Weights of a small transformer language model.
Size: 9 layers, width 1024, 16 heads of 64, MLP 4096 tanh GELU.
Architecture: LayerNorm before each block, learned positions, biases, tied embeddings.
Training: a variant of Muon for these matrices, 903M tokens, 6893 steps.
Each number is 50 + 12 x the weight over its row's rms, rounded and kept within 0 to 99. Layers, rows and columns count from 0. The size before them is the row's rms in percent of the matrix's.

# q: layer 3 attention query, 1024x1024, rms 0.0466, rows 530-575, columns 480-511
# k: layer 3 attention key, 1024x1024, rms 0.0449, rows 530-575, columns 480-511
# v: layer 3 attention value, 1024x1024, rms 0.0645, rows 512-565, columns 480-511
# o: layer 3 attention output (transposed), 1024x1024, rms 0.0405, rows 512-565, columns 480-511
q530 095:43 42 37 64 57 35 72 37 43 39 33 42 43 37 58 66 56 34 43 40 56 63 55 54 71 53 53 50 45 67 42 48
k530 100:58 60 50 51 63 69 52 47 55 45 41 51 41 31 58 31 73 50 48 24 45 53 23 36 68 45 43 85 64 35 57 49
q531 095:50 69 53 61 37 64 51 48 42 43 33 63 50 42 35 49 45 56 22 42 35 78 56 50 59 59 56 17 59 59 44 48
k531 097:50 51 44 50 42 74 54 64 40 55 47 47 57 65 46 56 63 38 69 51 32 38 67 42 43 37 46 54 63 54 39 34
q532 084:49 55 77 68 39 42 54 44 49 51 28 45 43 42 41 33 33 57 49 57 48 59 54 53 55 46 37 28 40 57 53 58
k532 084:68 69 37 49 65 43 45 37 49 48 49 45 55 40 47 40 50 49 47 55 32 42 51 71 59 52 43 63 55 58 62 56
q533 098:53 58 59 64 74 45 49 21 53 47 31 45 53 69 61 41 65 73 63 67 44 70 56 40 58 61 76 24 60 45 54 66
k533 101:61 43 36 73 53 60 41 40 43 66 58 72 33 43 35 34 50 75 47 48 69 52 58 47 44 62 50 71 41 53 42 44
q534 075:65 55 37 44 41 59 52 53 54 57 66 62 48 60 42 59 36 51 21 38 44 54 37 43 44 62 61 33 33 56 42 39
k534 075:32 36 84 46 60 48 46 50 44 71 60 38 43 57 57 36 58 59 61 47 45 62 48 38 42 57 36 44 50 60 62 33
q535 088:52 40 66 50 61 30 37 32 55 38 48 54 42 43 43 53 69 50 61 54 47 62 54 24 63 44 51 69 61 43 54 50
k535 084:61 41 57 45 48 48 57 55 61 61 38 52 37 54 73 51 39 51 73 35 49 47 69 75 37 35 46 37 26 40 34 41
q536 118:47 49 70 53 54 59 40 57 50 48 41 63 48 62 45 22 37 75 59 60 53 46 58 48 49 33 50 35 36 36 45 48
k536 111:58 48 38 63 57 40 32 21 30 57 64 60 46 42 35 75 47 71 58 69 57 56 64 50 54 60 37 49 40 58 40 61
q537 096:57 37 58 55 45 43 58 35 40 38 47 44 43 47 56 58 55 52 57 53 59 64 84 18 54 29 38 37 46 60 54 35
k537 101:61 49 37 57 52 51 52 27 62 43 48 60 41 40 47 60 36 56 51 46 48 56 40 54 58 47 29 58 47 48 37 72
q538 111:51 56 61 46 35 49 57 42 51 41 46 46 64 67 43 50 29 49 60 47 53 39 54 34 34 44 50 19 48 40 45 57
k538 107:59 38 40 66 64 24 38 44 59 67 58 44 63 64 39 64 57 57 73 63 59 52 68 51 32 42 42 51 50 60 50 46
q539 093:59 32 57 46 58 63 67 53 58 69 50 51 47 43 48 43 32 45 41 53 48 48 46 68 76 24 61 42 44 58 45 47
k539 093:45 54 50 40 52 41 38 45 50 35 27 40 56 35 47 34 51 47 44 50 45 34 43 41 69 49 41 41 40 54 50 61
q540 101:50 33 51 31 32 41 38 56 37 50 47 36 51 43 46 53 46 55 23 47 47 52 55 53 34 53 22 65 47 62 66 56
k540 103:48 46 66 57 61 22 70 59 49 62 49 35 68 44 63 65 38 44 57 64 51 64 47 58 29 31 49 35 41 47 84 63
q541 104:50 60 59 60 65 61 55 57 54 62 51 55 44 32 59 29 43 40 61 63 54 53 47 74 57 24 42 63 23 49 51 43
k541 090:42 65 51 59 47 58 53 46 29 33 29 42 43 19 40 23 29 56 42 39 49 42 53 36 63 61 64 73 45 40 45 57
q542 085:37 34 40 49 37 71 72 48 49 56 45 71 40 43 30 27 17 63 31 30 55 49 33 56 50 62 43 61 44 69 47 61
k542 089:55 55 60 40 36 52 54 41 66 38 40 46 63 69 49 65 57 37 41 63 37 38 33 40 52 48 53 37 58 62 66 66
q543 093:49 43 66 56 69 62 52 53 56 54 38 53 58 43 52 36 34 55 48 42 40 59 26 77 76 37 66 30 47 43 56 65
k543 087:46 54 48 39 54 37 50 71 63 45 63 56 56 46 43 31 37 44 27 29 58 17 68 52 47 49 50 47 56 43 53 43
q544 095:74 67 69 35 63 61 74 38 46 53 51 75 41 56 41 23 20 62 46 60 46 56 58 69 49 40 54 58 48 33 55 45
k544 090:52 32 54 51 58 52 37 31 43 40 49 44 37 58 41 42 34 74 43 51 47 44 70 58 51 76 40 53 42 52 50 51
q545 099:44 56 44 53 74 71 43 64 72 76 44 47 44 50 66 31 39 45 60 69 63 18 47 51 55 51 66 51 46 25 45 51
k545 100:45 56 60 52 29 79 44 52 36 54 54 56 42 42 43 58 42 48 26 66 68 56 44 49 72 59 56 50 57 43 56 46
q546 104:44 68 43 52 68 48 45 30 36 64 38 41 42 45 61 22 50 52 53 57 32 49 55 83 55 38 37 52 46 64 65 63
k546 102:26 41 51 34 60 49 64 25 48 34 35 49 44 49 55 35 42 55 35 64 40 45 54 52 43 57 36 40 60 73 51 51
q547 112:45 50 56 74 46 56 47 37 33 63 58 68 40 51 42 43 49 59 38 45 52 78 48 71 44 35 63 57 65 50 49 68
k547 110:38 66 43 40 28 56 64 58 43 23 52 46 37 67 52 52 51 29 47 43 45 32 53 46 63 43 74 37 52 51 58 31
q548 083:40 61 54 80 32 43 69 32 41 42 59 50 46 82 42 43 45 54 42 70 49 42 29 34 29 60 43 48 50 48 55 38
k548 082:36 46 49 47 35 68 48 31 33 41 58 64 38 63 59 67 51 28 41 67 39 48 28 67 63 47 35 33 49 51 58 41
q549 083:45 58 54 54 42 65 48 26 47 79 41 59 63 50 49 22 11 65 51 57 55 70 49 32 49 56 35 20 23 60 57 37
k549 075:54 56 48 44 61 57 41 44 28 69 45 21 54 56 41 34 51 40 39 61 12 52 66 45 68 43 51 49 55 41 58 57
q550 095:78 66 74 31 52 52 58 64 52 56 74 34 48 43 60 64 47 40 46 52 47 60 48 61 59 44 76 51 39 41 28 50
k550 099:36 44 44 61 43 33 35 66 33 59 52 38 55 41 61 43 50 40 53 28 54 36 55 40 54 50 71 58 57 52 41 24
q551 088:51 28 56 47 41 62 49 48 60 32 39 46 50 53 59 64 56 57 60 45 67 28 70 00 44 71 39 38 35 38 52 44
k551 089:68 43 48 66 66 32 53 51 58 71 43 39 67 45 47 59 57 65 59 73 65 63 50 62 44 53 43 69 51 38 23 64
q552 085:61 57 41 57 59 53 26 35 41 26 56 52 61 52 46 57 63 45 53 63 53 59 55 52 50 54 45 51 54 56 66 50
k552 092:71 51 50 44 28 55 59 55 47 43 36 53 44 38 58 22 35 45 47 54 41 63 25 47 65 43 53 67 56 47 45 47
q553 092:46 56 39 56 65 27 52 50 62 82 53 43 40 48 53 57 54 38 58 53 57 39 54 75 68 55 60 69 64 47 52 47
k553 088:25 31 67 63 46 44 51 63 53 63 62 56 46 57 49 47 34 51 61 34 83 55 88 52 33 44 28 33 36 43 47 49
q554 087:39 58 43 39 36 44 28 53 30 53 38 46 49 34 72 47 59 42 50 46 53 60 38 45 51 60 53 39 49 61 75 47
k554 094:59 62 51 56 66 57 58 59 54 67 39 44 55 41 63 51 37 53 49 57 61 40 62 65 36 36 66 64 30 16 56 48
q555 092:27 59 56 62 38 46 51 66 52 55 27 52 49 54 45 46 56 47 41 45 52 50 50 40 52 53 58 28 49 62 58 60
k555 095:68 50 43 51 56 49 62 65 52 59 70 47 67 39 54 77 53 50 78 54 47 40 63 66 14 25 42 44 48 38 50 51
q556 100:55 63 37 66 42 38 46 63 43 31 42 46 52 59 57 73 70 36 40 40 56 49 68 28 64 65 60 45 50 54 45 55
k556 086:62 62 62 45 71 55 50 54 51 59 59 65 35 39 57 53 68 59 72 33 51 82 17 63 48 29 49 66 52 43 44 67
q557 094:54 62 37 65 26 27 68 48 51 35 51 30 69 71 59 62 60 39 60 53 53 58 48 46 54 41 48 47 65 54 43 48
k557 106:29 56 65 47 47 35 46 49 46 49 51 62 42 44 52 54 64 34 50 39 44 49 23 42 66 36 58 63 67 60 61 36
q558 101:58 73 55 55 48 61 29 66 35 60 60 47 46 50 41 36 36 42 61 51 76 43 54 75 49 53 43 67 37 31 62 55
k558 112:59 50 38 41 45 50 40 53 27 54 40 36 61 33 46 41 34 65 65 58 58 42 61 36 42 80 61 59 44 48 56 41
q559 105:52 53 61 53 52 48 49 42 29 66 45 48 31 51 45 54 37 53 24 64 40 36 56 48 54 50 52 60 37 62 60 37
k559 096:43 40 48 58 51 54 52 17 53 44 42 41 45 47 61 49 41 51 36 72 33 45 57 57 41 38 48 39 43 53 51 56
q560 078:52 56 44 39 46 39 64 44 42 41 58 49 60 47 52 61 62 45 34 40 45 70 50 28 34 48 55 54 70 63 49 44
k560 071:37 44 50 61 67 39 56 68 68 71 69 61 52 69 63 64 49 51 56 42 61 71 76 48 38 33 65 42 62 61 54 37
q561 071:58 64 46 49 35 37 44 45 24 57 33 42 44 54 41 49 38 46 65 55 41 57 38 65 12 58 50 50 66 55 43 58
k561 077:17 57 52 52 43 51 56 37 18 41 43 63 46 47 33 59 37 49 69 53 29 54 48 43 50 39 67 42 60 50 68 69
q562 087:55 74 41 73 50 25 77 53 66 37 41 54 45 59 56 38 60 55 60 76 30 61 53 41 74 51 51 56 65 46 37 51
k562 082:30 38 46 54 56 69 40 59 45 55 67 58 56 69 51 47 68 41 43 34 45 31 75 32 43 52 37 40 65 50 46 19
q563 079:62 49 49 40 78 44 53 64 51 61 47 56 42 44 62 25 31 56 39 47 49 33 35 65 57 58 44 65 07 41 42 37
k563 078:52 46 53 58 53 47 38 60 49 47 46 33 68 35 64 35 42 45 49 42 49 43 59 54 65 85 55 45 53 38 61 50
q564 104:49 73 36 58 40 38 61 45 55 77 40 47 60 62 54 52 55 51 88 61 47 42 41 80 37 47 57 36 38 73 49 47
k564 091:32 42 31 49 58 51 35 26 49 36 63 60 48 35 38 42 60 49 34 45 37 39 50 15 50 52 42 34 64 72 41 42
q565 092:27 54 52 57 34 44 67 63 39 49 48 56 59 40 54 41 50 65 17 46 37 43 44 68 55 43 35 55 50 59 57 57
k565 083:23 65 64 28 45 36 47 51 58 41 61 51 66 56 47 64 26 48 54 50 44 54 62 67 36 45 55 17 36 46 60 79
q566 096:53 55 48 47 59 66 48 65 59 45 80 37 56 60 40 56 40 52 45 61 37 38 52 64 45 56 47 64 57 16 46 23
k566 089:55 35 50 33 64 45 42 63 44 54 67 57 40 52 58 39 39 58 45 46 45 64 53 42 57 54 44 44 50 57 44 53
q567 095:64 40 52 48 63 56 59 25 53 40 57 49 36 62 48 86 70 49 45 43 40 44 62 18 61 44 72 77 79 26 42 25
k567 099:47 38 45 53 40 56 47 53 45 43 44 63 42 61 45 56 48 59 44 43 49 54 53 50 53 67 49 32 41 48 33 33
q568 093:56 47 59 53 43 22 57 70 49 47 45 68 49 31 42 15 55 44 39 48 36 39 35 75 48 43 51 67 31 60 40 61
k568 089:51 58 62 42 23 54 49 55 74 35 55 46 52 43 65 59 60 26 24 30 50 51 42 63 60 44 55 42 59 52 51 70
q569 084:64 37 44 38 27 56 37 44 60 41 35 66 28 56 58 75 62 47 47 37 60 52 48 27 47 45 55 64 69 39 48 50
k569 081:54 46 35 58 30 50 59 59 64 43 37 52 47 38 72 71 53 35 77 43 65 33 31 52 61 42 30 40 39 52 39 41
q570 112:42 57 45 40 45 52 45 54 58 55 24 60 61 44 57 44 33 60 66 69 39 41 57 54 58 54 55 35 33 49 50 42
k570 104:40 37 50 65 60 35 46 44 55 59 66 57 64 43 37 66 64 57 51 48 56 45 59 43 33 37 38 42 52 49 75 69
q571 101:80 42 71 23 41 48 51 54 50 54 43 57 54 13 36 32 16 60 23 54 31 61 52 83 61 53 49 62 36 54 47 57
k571 101:22 42 65 59 41 38 68 50 60 39 45 42 79 64 41 55 43 50 40 45 59 39 70 43 74 51 46 41 50 46 60 51
q572 076:47 34 63 36 55 60 60 43 62 63 40 37 58 38 47 39 40 49 35 39 33 59 51 82 62 65 60 40 52 67 60 67
k572 079:72 44 29 54 43 39 37 53 56 38 52 29 73 50 51 49 61 38 47 58 41 19 54 61 54 39 54 48 45 56 50 56
q573 107:59 35 46 27 33 71 38 58 52 64 54 63 73 35 23 62 49 45 61 28 51 59 52 56 54 29 60 28 63 72 38 51
k573 101:41 48 40 48 41 20 59 64 48 32 38 35 62 59 38 53 56 41 68 52 71 40 60 36 45 35 49 25 54 59 55 56
q574 071:51 58 58 45 58 47 40 67 73 64 35 40 39 43 40 47 57 59 50 52 54 44 64 76 53 51 45 45 51 42 45 59
k574 075:81 57 54 28 46 58 30 28 61 56 32 55 42 41 37 32 55 42 40 49 30 37 40 43 61 70 62 56 50 58 56 51
q575 101:57 45 59 37 49 41 54 42 63 67 62 54 58 46 30 32 41 80 35 54 36 42 39 77 45 44 46 71 60 61 44 58
k575 098:30 43 53 57 32 29 57 35 54 34 72 67 66 71 33 48 57 42 27 62 63 29 68 40 53 37 40 37 50 65 51 48
v512 087:46 49 28 53 39 60 42 81 71 43 37 50 48 43 57 74 50 53 48 56 52 47 43 54 64 32 48 63 45 63 64 66
o512 095:46 58 50 50 55 42 48 36 33 55 43 66 29 49 51 48 52 37 64 40 65 50 48 41 49 52 53 49 43 57 33 27
v513 090:66 48 57 60 31 63 71 59 38 31 26 49 31 56 68 38 55 55 74 66 44 27 35 68 46 65 48 52 69 28 43 60
o513 092:58 69 45 45 55 34 28 50 55 63 65 53 49 47 45 44 49 62 53 47 54 50 38 49 42 49 55 50 44 59 56 36
v514 094:39 71 41 38 41 49 52 44 53 45 57 36 65 62 33 46 59 37 30 51 50 42 46 79 45 72 50 31 50 50 58 41
o514 097:52 31 51 52 66 34 37 53 23 60 59 47 30 39 68 23 46 36 20 49 63 49 56 48 76 27 40 77 30 36 46 40
v515 090:53 51 56 45 50 45 48 58 61 47 46 59 62 44 64 35 51 56 40 31 57 63 62 36 56 58 27 72 64 44 43 65
o515 092:59 55 39 63 60 49 52 41 26 51 30 52 21 26 17 49 59 28 40 46 38 65 44 36 44 51 56 37 54 50 71 53
v516 108:66 55 25 52 56 40 44 52 54 40 51 48 30 41 55 27 70 44 47 48 38 58 44 47 62 63 36 77 45 35 37 48
o516 104:43 40 68 38 39 65 63 20 20 49 47 62 51 32 53 53 71 57 34 58 59 42 59 72 52 65 57 48 45 61 71 60
v517 088:63 50 60 39 24 39 37 49 66 35 45 54 40 41 47 56 37 24 57 54 49 40 52 55 39 64 65 57 53 49 73 62
o517 092:64 68 44 62 64 57 47 52 40 59 27 54 60 43 51 45 52 41 31 32 57 59 50 56 49 44 42 35 36 63 35 35
v518 094:39 63 71 61 55 61 53 47 46 63 45 52 40 38 38 47 57 53 34 54 39 44 55 44 51 40 55 49 43 53 47 53
o518 096:58 45 48 64 38 37 66 30 57 24 50 51 33 58 58 56 36 59 54 56 58 57 42 51 62 73 52 58 61 59 65 26
v519 091:69 62 55 43 36 49 48 57 52 59 43 45 18 55 32 36 73 58 62 28 50 67 60 69 37 52 36 46 42 43 48 66
o519 093:46 59 41 41 65 51 58 40 40 53 58 60 73 38 42 41 33 52 27 73 51 48 40 74 73 15 56 46 60 64 56 39
v520 096:49 42 36 59 61 34 68 65 56 39 55 23 35 60 49 58 45 54 55 69 60 51 60 52 42 59 64 38 70 35 48 58
o520 098:51 51 72 44 42 62 48 66 36 56 42 77 38 34 36 42 61 35 50 41 48 43 22 62 37 38 48 62 33 60 52 70
v521 095:49 67 40 32 64 43 58 55 57 48 23 43 57 45 35 50 41 44 33 73 57 67 38 57 60 53 49 65 61 58 48 35
o521 097:49 17 51 49 46 60 37 51 30 35 69 49 59 33 63 30 46 49 63 42 44 35 64 52 57 51 39 39 49 55 65 60
v522 088:47 62 40 50 57 45 38 49 47 50 43 51 35 50 66 23 40 49 29 58 38 32 56 52 50 55 74 45 42 75 66 49
o522 090:28 34 61 32 50 71 73 36 29 63 56 54 64 24 47 78 71 47 48 43 50 65 56 36 45 57 58 69 56 48 54 52
v523 095:30 61 28 43 58 52 52 80 38 47 51 46 62 52 49 67 72 37 41 63 60 47 64 57 52 39 66 51 49 50 36 51
o523 095:47 52 84 72 51 50 36 39 57 28 65 40 45 71 53 36 31 49 39 46 62 46 65 56 43 66 38 54 52 57 65 45
v524 089:54 51 42 51 37 43 40 29 44 63 44 59 34 43 67 41 46 26 44 50 68 43 51 73 62 44 56 54 52 32 51 62
o524 096:57 43 52 50 40 58 61 54 34 44 67 58 61 39 34 67 60 63 47 50 38 49 65 52 36 30 59 38 41 64 60 30
v525 100:38 58 22 65 56 43 44 28 63 54 30 44 34 59 47 42 69 38 46 53 46 41 55 51 48 46 72 61 57 46 52 63
o525 095:72 30 64 55 36 52 64 60 44 59 58 57 45 46 61 51 54 70 46 28 44 47 48 47 55 48 30 52 42 65 60 55
v526 089:49 47 44 52 45 49 44 26 42 37 40 35 64 45 62 46 51 41 47 57 48 35 36 40 49 34 52 34 63 50 38 44
o526 095:66 59 42 29 65 55 47 52 43 49 50 46 40 70 48 49 42 63 36 67 40 66 68 62 52 63 60 48 46 48 62 43
v527 090:33 54 38 45 61 41 80 54 72 59 67 33 50 40 36 49 50 65 36 52 32 72 50 56 42 51 62 56 37 49 54 44
o527 091:52 68 60 57 50 27 44 42 25 42 47 71 59 66 58 48 43 18 35 39 40 69 43 47 68 51 38 27 52 37 60 47
v528 095:63 48 47 32 66 60 38 62 58 59 52 56 59 65 61 72 62 59 47 44 62 34 34 17 62 61 38 44 49 49 58 42
o528 101:33 48 39 35 39 40 59 55 64 48 64 32 61 54 58 47 40 36 41 29 45 62 76 65 47 35 59 39 43 34 41 58
v529 093:36 40 48 54 53 39 58 37 63 45 57 53 53 30 82 50 39 32 44 69 70 50 48 65 57 21 39 45 44 40 55 54
o529 094:47 73 47 52 51 62 45 26 37 52 40 57 58 64 43 51 56 47 49 34 44 35 56 31 37 62 55 35 45 61 69 49
v530 101:55 40 50 44 42 43 43 38 58 48 37 50 37 59 49 53 71 73 88 18 52 40 48 62 77 36 72 34 39 44 65 45
o530 100:32 60 45 64 57 72 58 70 61 35 46 63 49 44 52 36 26 47 17 77 57 32 58 46 41 59 40 73 59 40 54 39
v531 087:36 33 48 59 38 55 60 58 45 62 68 51 47 55 51 80 44 46 54 32 36 60 48 76 54 56 63 56 48 51 41 66
o531 091:69 58 46 46 59 39 56 43 54 57 41 60 37 52 51 21 35 53 23 41 68 57 33 37 56 56 23 50 54 69 55 69
v532 101:55 41 58 61 71 51 49 48 71 49 41 44 28 36 65 34 65 46 42 62 38 49 39 57 60 46 64 63 30 55 54 39
o532 094:55 54 44 45 54 34 45 28 26 35 41 50 61 47 45 46 45 36 45 61 39 37 67 52 36 38 62 35 63 57 33 28
v533 088:59 39 39 33 49 53 26 63 49 48 29 58 50 51 42 50 70 63 34 50 49 62 47 51 39 48 40 57 25 48 37 41
o533 095:44 48 53 59 32 56 84 50 55 50 64 58 40 34 66 66 38 51 24 43 62 48 81 64 60 40 65 49 53 51 51 46
v534 094:47 44 53 58 53 60 43 42 47 30 65 48 41 53 43 47 33 48 56 42 67 61 66 62 52 76 63 81 50 53 37 48
o534 095:65 51 55 36 41 60 41 57 72 45 53 36 64 52 59 68 52 54 41 54 41 56 54 49 54 54 27 49 54 35 64 58
v535 090:42 41 57 56 49 72 43 58 56 47 57 55 41 68 33 59 67 50 58 58 59 59 49 51 42 37 48 45 59 64 72 38
o535 090:29 57 48 51 61 45 54 50 33 75 60 55 49 51 53 59 30 48 47 57 53 34 43 65 44 40 58 68 41 38 39 57
v536 090:49 57 48 61 69 39 46 29 65 43 58 35 50 44 40 33 61 70 47 59 39 48 52 51 60 27 45 28 49 36 40 38
o536 093:73 34 63 31 38 59 53 61 21 55 39 68 48 43 67 54 57 24 45 51 45 48 32 46 61 67 62 63 57 60 85 66
v537 098:70 30 32 57 41 55 37 25 38 37 52 58 34 45 64 64 57 50 62 61 28 36 19 54 39 44 64 58 37 48 56 48
o537 096:51 49 56 54 56 45 81 55 52 30 63 53 53 44 35 60 36 53 30 47 51 51 56 60 32 47 57 52 59 51 47 49
v538 095:66 37 64 43 53 41 54 55 58 55 32 44 43 51 62 66 23 54 63 19 40 47 56 56 49 51 52 73 46 50 51 41
o538 098:34 68 39 56 42 74 44 43 52 38 41 65 58 46 49 68 61 47 45 55 66 76 42 47 60 60 48 29 44 62 58 33
v539 093:54 74 42 49 54 42 70 50 67 48 44 51 44 59 51 45 35 49 45 38 49 56 33 37 47 44 51 23 55 38 34 68
o539 095:52 35 54 35 49 82 44 62 29 49 54 62 52 50 49 62 71 49 49 58 17 56 60 69 50 35 47 53 42 56 51 42
v540 089:62 41 54 51 56 47 35 46 53 51 57 70 54 57 48 37 52 43 45 46 47 56 58 54 44 61 20 52 41 65 44 34
o540 092:62 62 50 50 52 53 69 18 45 47 48 40 46 37 49 69 56 53 56 55 52 58 52 41 74 38 82 65 60 55 51 50
v541 099:55 73 37 46 37 42 51 44 25 43 41 59 24 28 56 46 37 36 35 87 23 26 54 27 59 62 36 50 52 46 77 47
o541 099:44 45 55 63 66 40 41 38 68 54 59 31 52 64 62 32 71 54 37 41 69 44 50 65 53 36 58 43 48 63 57 55
v542 089:52 42 61 51 44 50 40 30 52 30 37 45 45 33 44 48 51 32 46 59 50 47 38 38 46 54 61 66 44 30 32 51
o542 091:55 43 35 59 47 46 64 35 38 38 33 72 62 47 64 58 64 66 61 48 31 44 40 46 44 52 34 48 46 34 71 32
v543 097:46 51 51 43 56 54 45 61 60 48 49 47 46 38 55 45 42 62 47 61 40 55 43 46 44 58 43 55 51 37 36 74
o543 099:49 62 63 38 67 52 50 51 57 54 33 60 40 46 59 45 61 47 64 65 62 48 54 50 29 55 77 49 37 53 49 41
v544 091:56 33 45 27 54 48 54 52 33 47 40 58 44 45 38 30 45 54 45 69 48 25 48 49 47 42 61 63 75 47 47 44
o544 094:64 70 63 46 54 48 29 52 69 68 58 43 64 58 64 57 67 47 43 23 46 66 48 76 59 63 43 61 25 42 40 50
v545 094:51 53 70 38 46 38 56 55 32 65 50 54 54 36 55 44 65 42 59 64 44 61 74 63 50 51 67 49 62 32 47 51
o545 097:65 60 37 58 44 32 46 78 44 42 32 29 57 71 45 45 34 44 25 36 38 55 40 39 49 41 40 37 39 45 55 36
v546 104:54 37 48 54 39 40 50 48 36 59 30 75 38 41 74 53 64 52 76 62 31 58 62 42 51 28 35 32 51 64 32 51
o546 097:61 31 63 37 57 60 73 67 35 56 75 35 61 56 34 19 49 55 34 35 50 39 42 53 35 48 60 64 51 57 70 69
v547 096:50 49 48 47 52 37 28 51 60 59 61 67 46 52 39 36 63 52 54 47 68 54 53 37 58 63 13 53 47 51 29 48
o547 098:43 36 48 35 34 56 71 41 72 47 30 41 36 55 56 43 32 54 54 65 43 55 47 54 40 65 59 54 41 64 49 51
v548 088:48 51 55 48 31 46 69 58 68 44 55 66 64 46 58 48 28 48 44 58 66 57 28 57 57 76 29 57 32 54 65 46
o548 091:52 50 46 58 56 52 41 46 56 51 44 38 28 64 71 48 62 54 57 73 40 48 59 34 46 13 57 36 41 29 33 43
v549 097:47 44 65 42 75 67 36 62 53 48 82 72 55 48 46 72 50 54 56 52 42 28 51 48 47 54 34 42 42 63 40 56
o549 096:55 56 54 56 31 33 74 21 53 53 47 37 42 51 53 58 67 39 40 71 54 69 56 56 49 53 75 55 54 44 54 46
v550 098:36 37 51 55 63 56 57 34 36 64 80 37 55 41 20 48 29 66 33 70 46 59 32 56 53 52 50 39 48 40 55 56
o550 094:48 50 49 42 40 59 50 73 56 41 33 72 39 65 63 45 59 30 58 40 56 54 40 52 43 72 52 53 53 66 47 52
v551 092:47 55 51 66 59 59 38 56 65 26 65 58 59 57 51 59 32 53 52 49 74 68 57 39 54 65 59 47 39 30 40 57
o551 096:43 53 53 39 40 60 38 52 35 59 47 54 44 51 42 55 60 71 55 42 18 50 59 47 23 62 44 66 56 65 59 65
v552 091:58 51 34 61 44 58 63 53 58 35 64 42 52 60 49 54 68 64 37 43 55 62 32 78 61 51 68 59 75 42 32 48
o552 100:52 29 52 28 49 35 50 33 71 55 48 72 42 42 47 44 40 43 73 79 44 37 46 52 36 53 42 41 26 44 60 55
v553 084:40 49 49 54 58 44 53 41 48 63 33 49 44 43 56 60 53 80 59 39 49 56 55 16 61 46 53 71 49 47 35 73
o553 089:70 49 59 51 27 47 59 52 45 30 52 51 39 38 46 46 48 41 45 57 57 45 50 77 35 38 57 52 50 51 69 39
v554 094:69 51 40 43 33 48 58 36 51 29 57 37 41 56 53 38 27 58 40 52 63 40 53 59 64 27 42 68 34 42 38 62
o554 091:47 53 41 64 55 52 51 56 46 69 42 81 38 27 50 52 61 63 48 46 58 45 24 44 52 47 70 48 72 57 54 52
v555 094:47 53 47 73 36 69 24 40 47 50 43 49 30 50 44 31 52 44 34 36 44 21 35 54 72 47 30 65 61 49 52 50
o555 094:60 34 50 52 26 38 66 60 40 31 52 45 35 55 73 37 29 49 33 60 36 61 63 34 37 41 43 48 30 65 72 49
v556 097:51 40 69 51 50 54 41 60 57 32 54 53 47 46 43 52 48 42 52 56 44 35 57 56 41 44 58 57 40 67 48 66
o556 097:60 64 59 43 75 57 48 29 75 67 45 50 40 46 61 39 51 60 45 39 71 48 66 60 55 58 48 56 39 20 52 35
v557 090:66 42 56 43 45 57 44 46 44 39 50 63 45 39 40 66 46 52 62 64 51 28 56 40 29 67 50 44 36 57 36 61
o557 096:41 54 33 37 86 57 62 41 42 49 66 39 66 54 51 33 37 47 50 32 40 50 41 64 58 45 57 58 53 37 43 38
v558 097:48 71 58 49 50 38 43 49 42 53 58 51 71 53 52 30 69 60 72 51 61 46 37 62 48 59 66 50 69 45 71 36
o558 094:33 40 38 50 50 62 41 53 71 53 42 51 76 41 38 24 41 67 51 66 52 57 82 42 52 43 47 44 50 51 34 74
v559 101:55 42 42 51 34 67 36 55 45 47 45 44 52 53 51 63 53 39 49 78 52 39 48 44 51 44 78 62 67 61 43 75
o559 099:51 47 41 36 69 38 62 57 53 46 55 53 37 39 69 51 43 51 47 31 41 31 57 53 45 43 51 54 39 45 32 54
v560 100:46 44 56 53 48 10 76 56 58 35 55 40 68 40 47 63 62 44 37 45 57 61 57 46 63 34 55 46 46 40 58 48
o560 095:47 51 41 40 49 63 36 31 38 54 57 53 44 63 10 32 50 62 68 30 54 73 51 55 20 59 56 60 62 54 43 63
v561 097:46 47 47 48 36 50 45 32 62 40 42 64 34 46 62 47 60 72 69 30 63 31 54 64 68 52 48 28 62 56 32 47
o561 100:49 47 50 55 46 36 41 50 47 73 49 58 72 48 53 52 44 51 42 61 59 55 51 50 37 56 50 61 23 59 52 52
v562 094:60 45 37 33 56 52 44 47 34 68 55 50 51 49 25 45 46 58 65 40 39 30 46 66 41 58 67 42 49 56 60 52
o562 095:47 61 51 66 34 46 45 44 54 56 71 52 56 46 54 65 53 42 29 39 74 48 62 34 49 26 29 50 54 54 35 52
v563 094:55 54 41 46 38 64 59 32 42 54 39 62 75 29 57 51 57 40 53 72 65 43 45 46 51 41 40 51 68 27 44 56
o563 093:41 53 63 48 76 42 28 70 58 27 65 30 40 58 24 37 61 59 43 29 46 64 52 68 72 25 45 48 50 75 61 49
v564 092:35 42 52 41 67 51 29 30 40 49 71 58 24 51 58 63 57 64 47 41 56 73 51 29 49 55 56 71 55 29 67 25
o564 096:60 53 45 46 48 54 67 55 56 50 27 56 52 49 34 49 32 48 51 48 52 42 48 64 61 36 59 38 38 51 44 64
v565 090:36 33 47 36 49 62 74 21 60 62 51 45 57 45 25 48 50 59 41 44 63 51 58 49 68 63 54 53 51 59 55 57
o565 092:49 76 37 41 55 47 55 66 36 55 25 53 69 65 58 52 35 51 47 52 47 42 44 62 34 42 36 76 53 43 45 53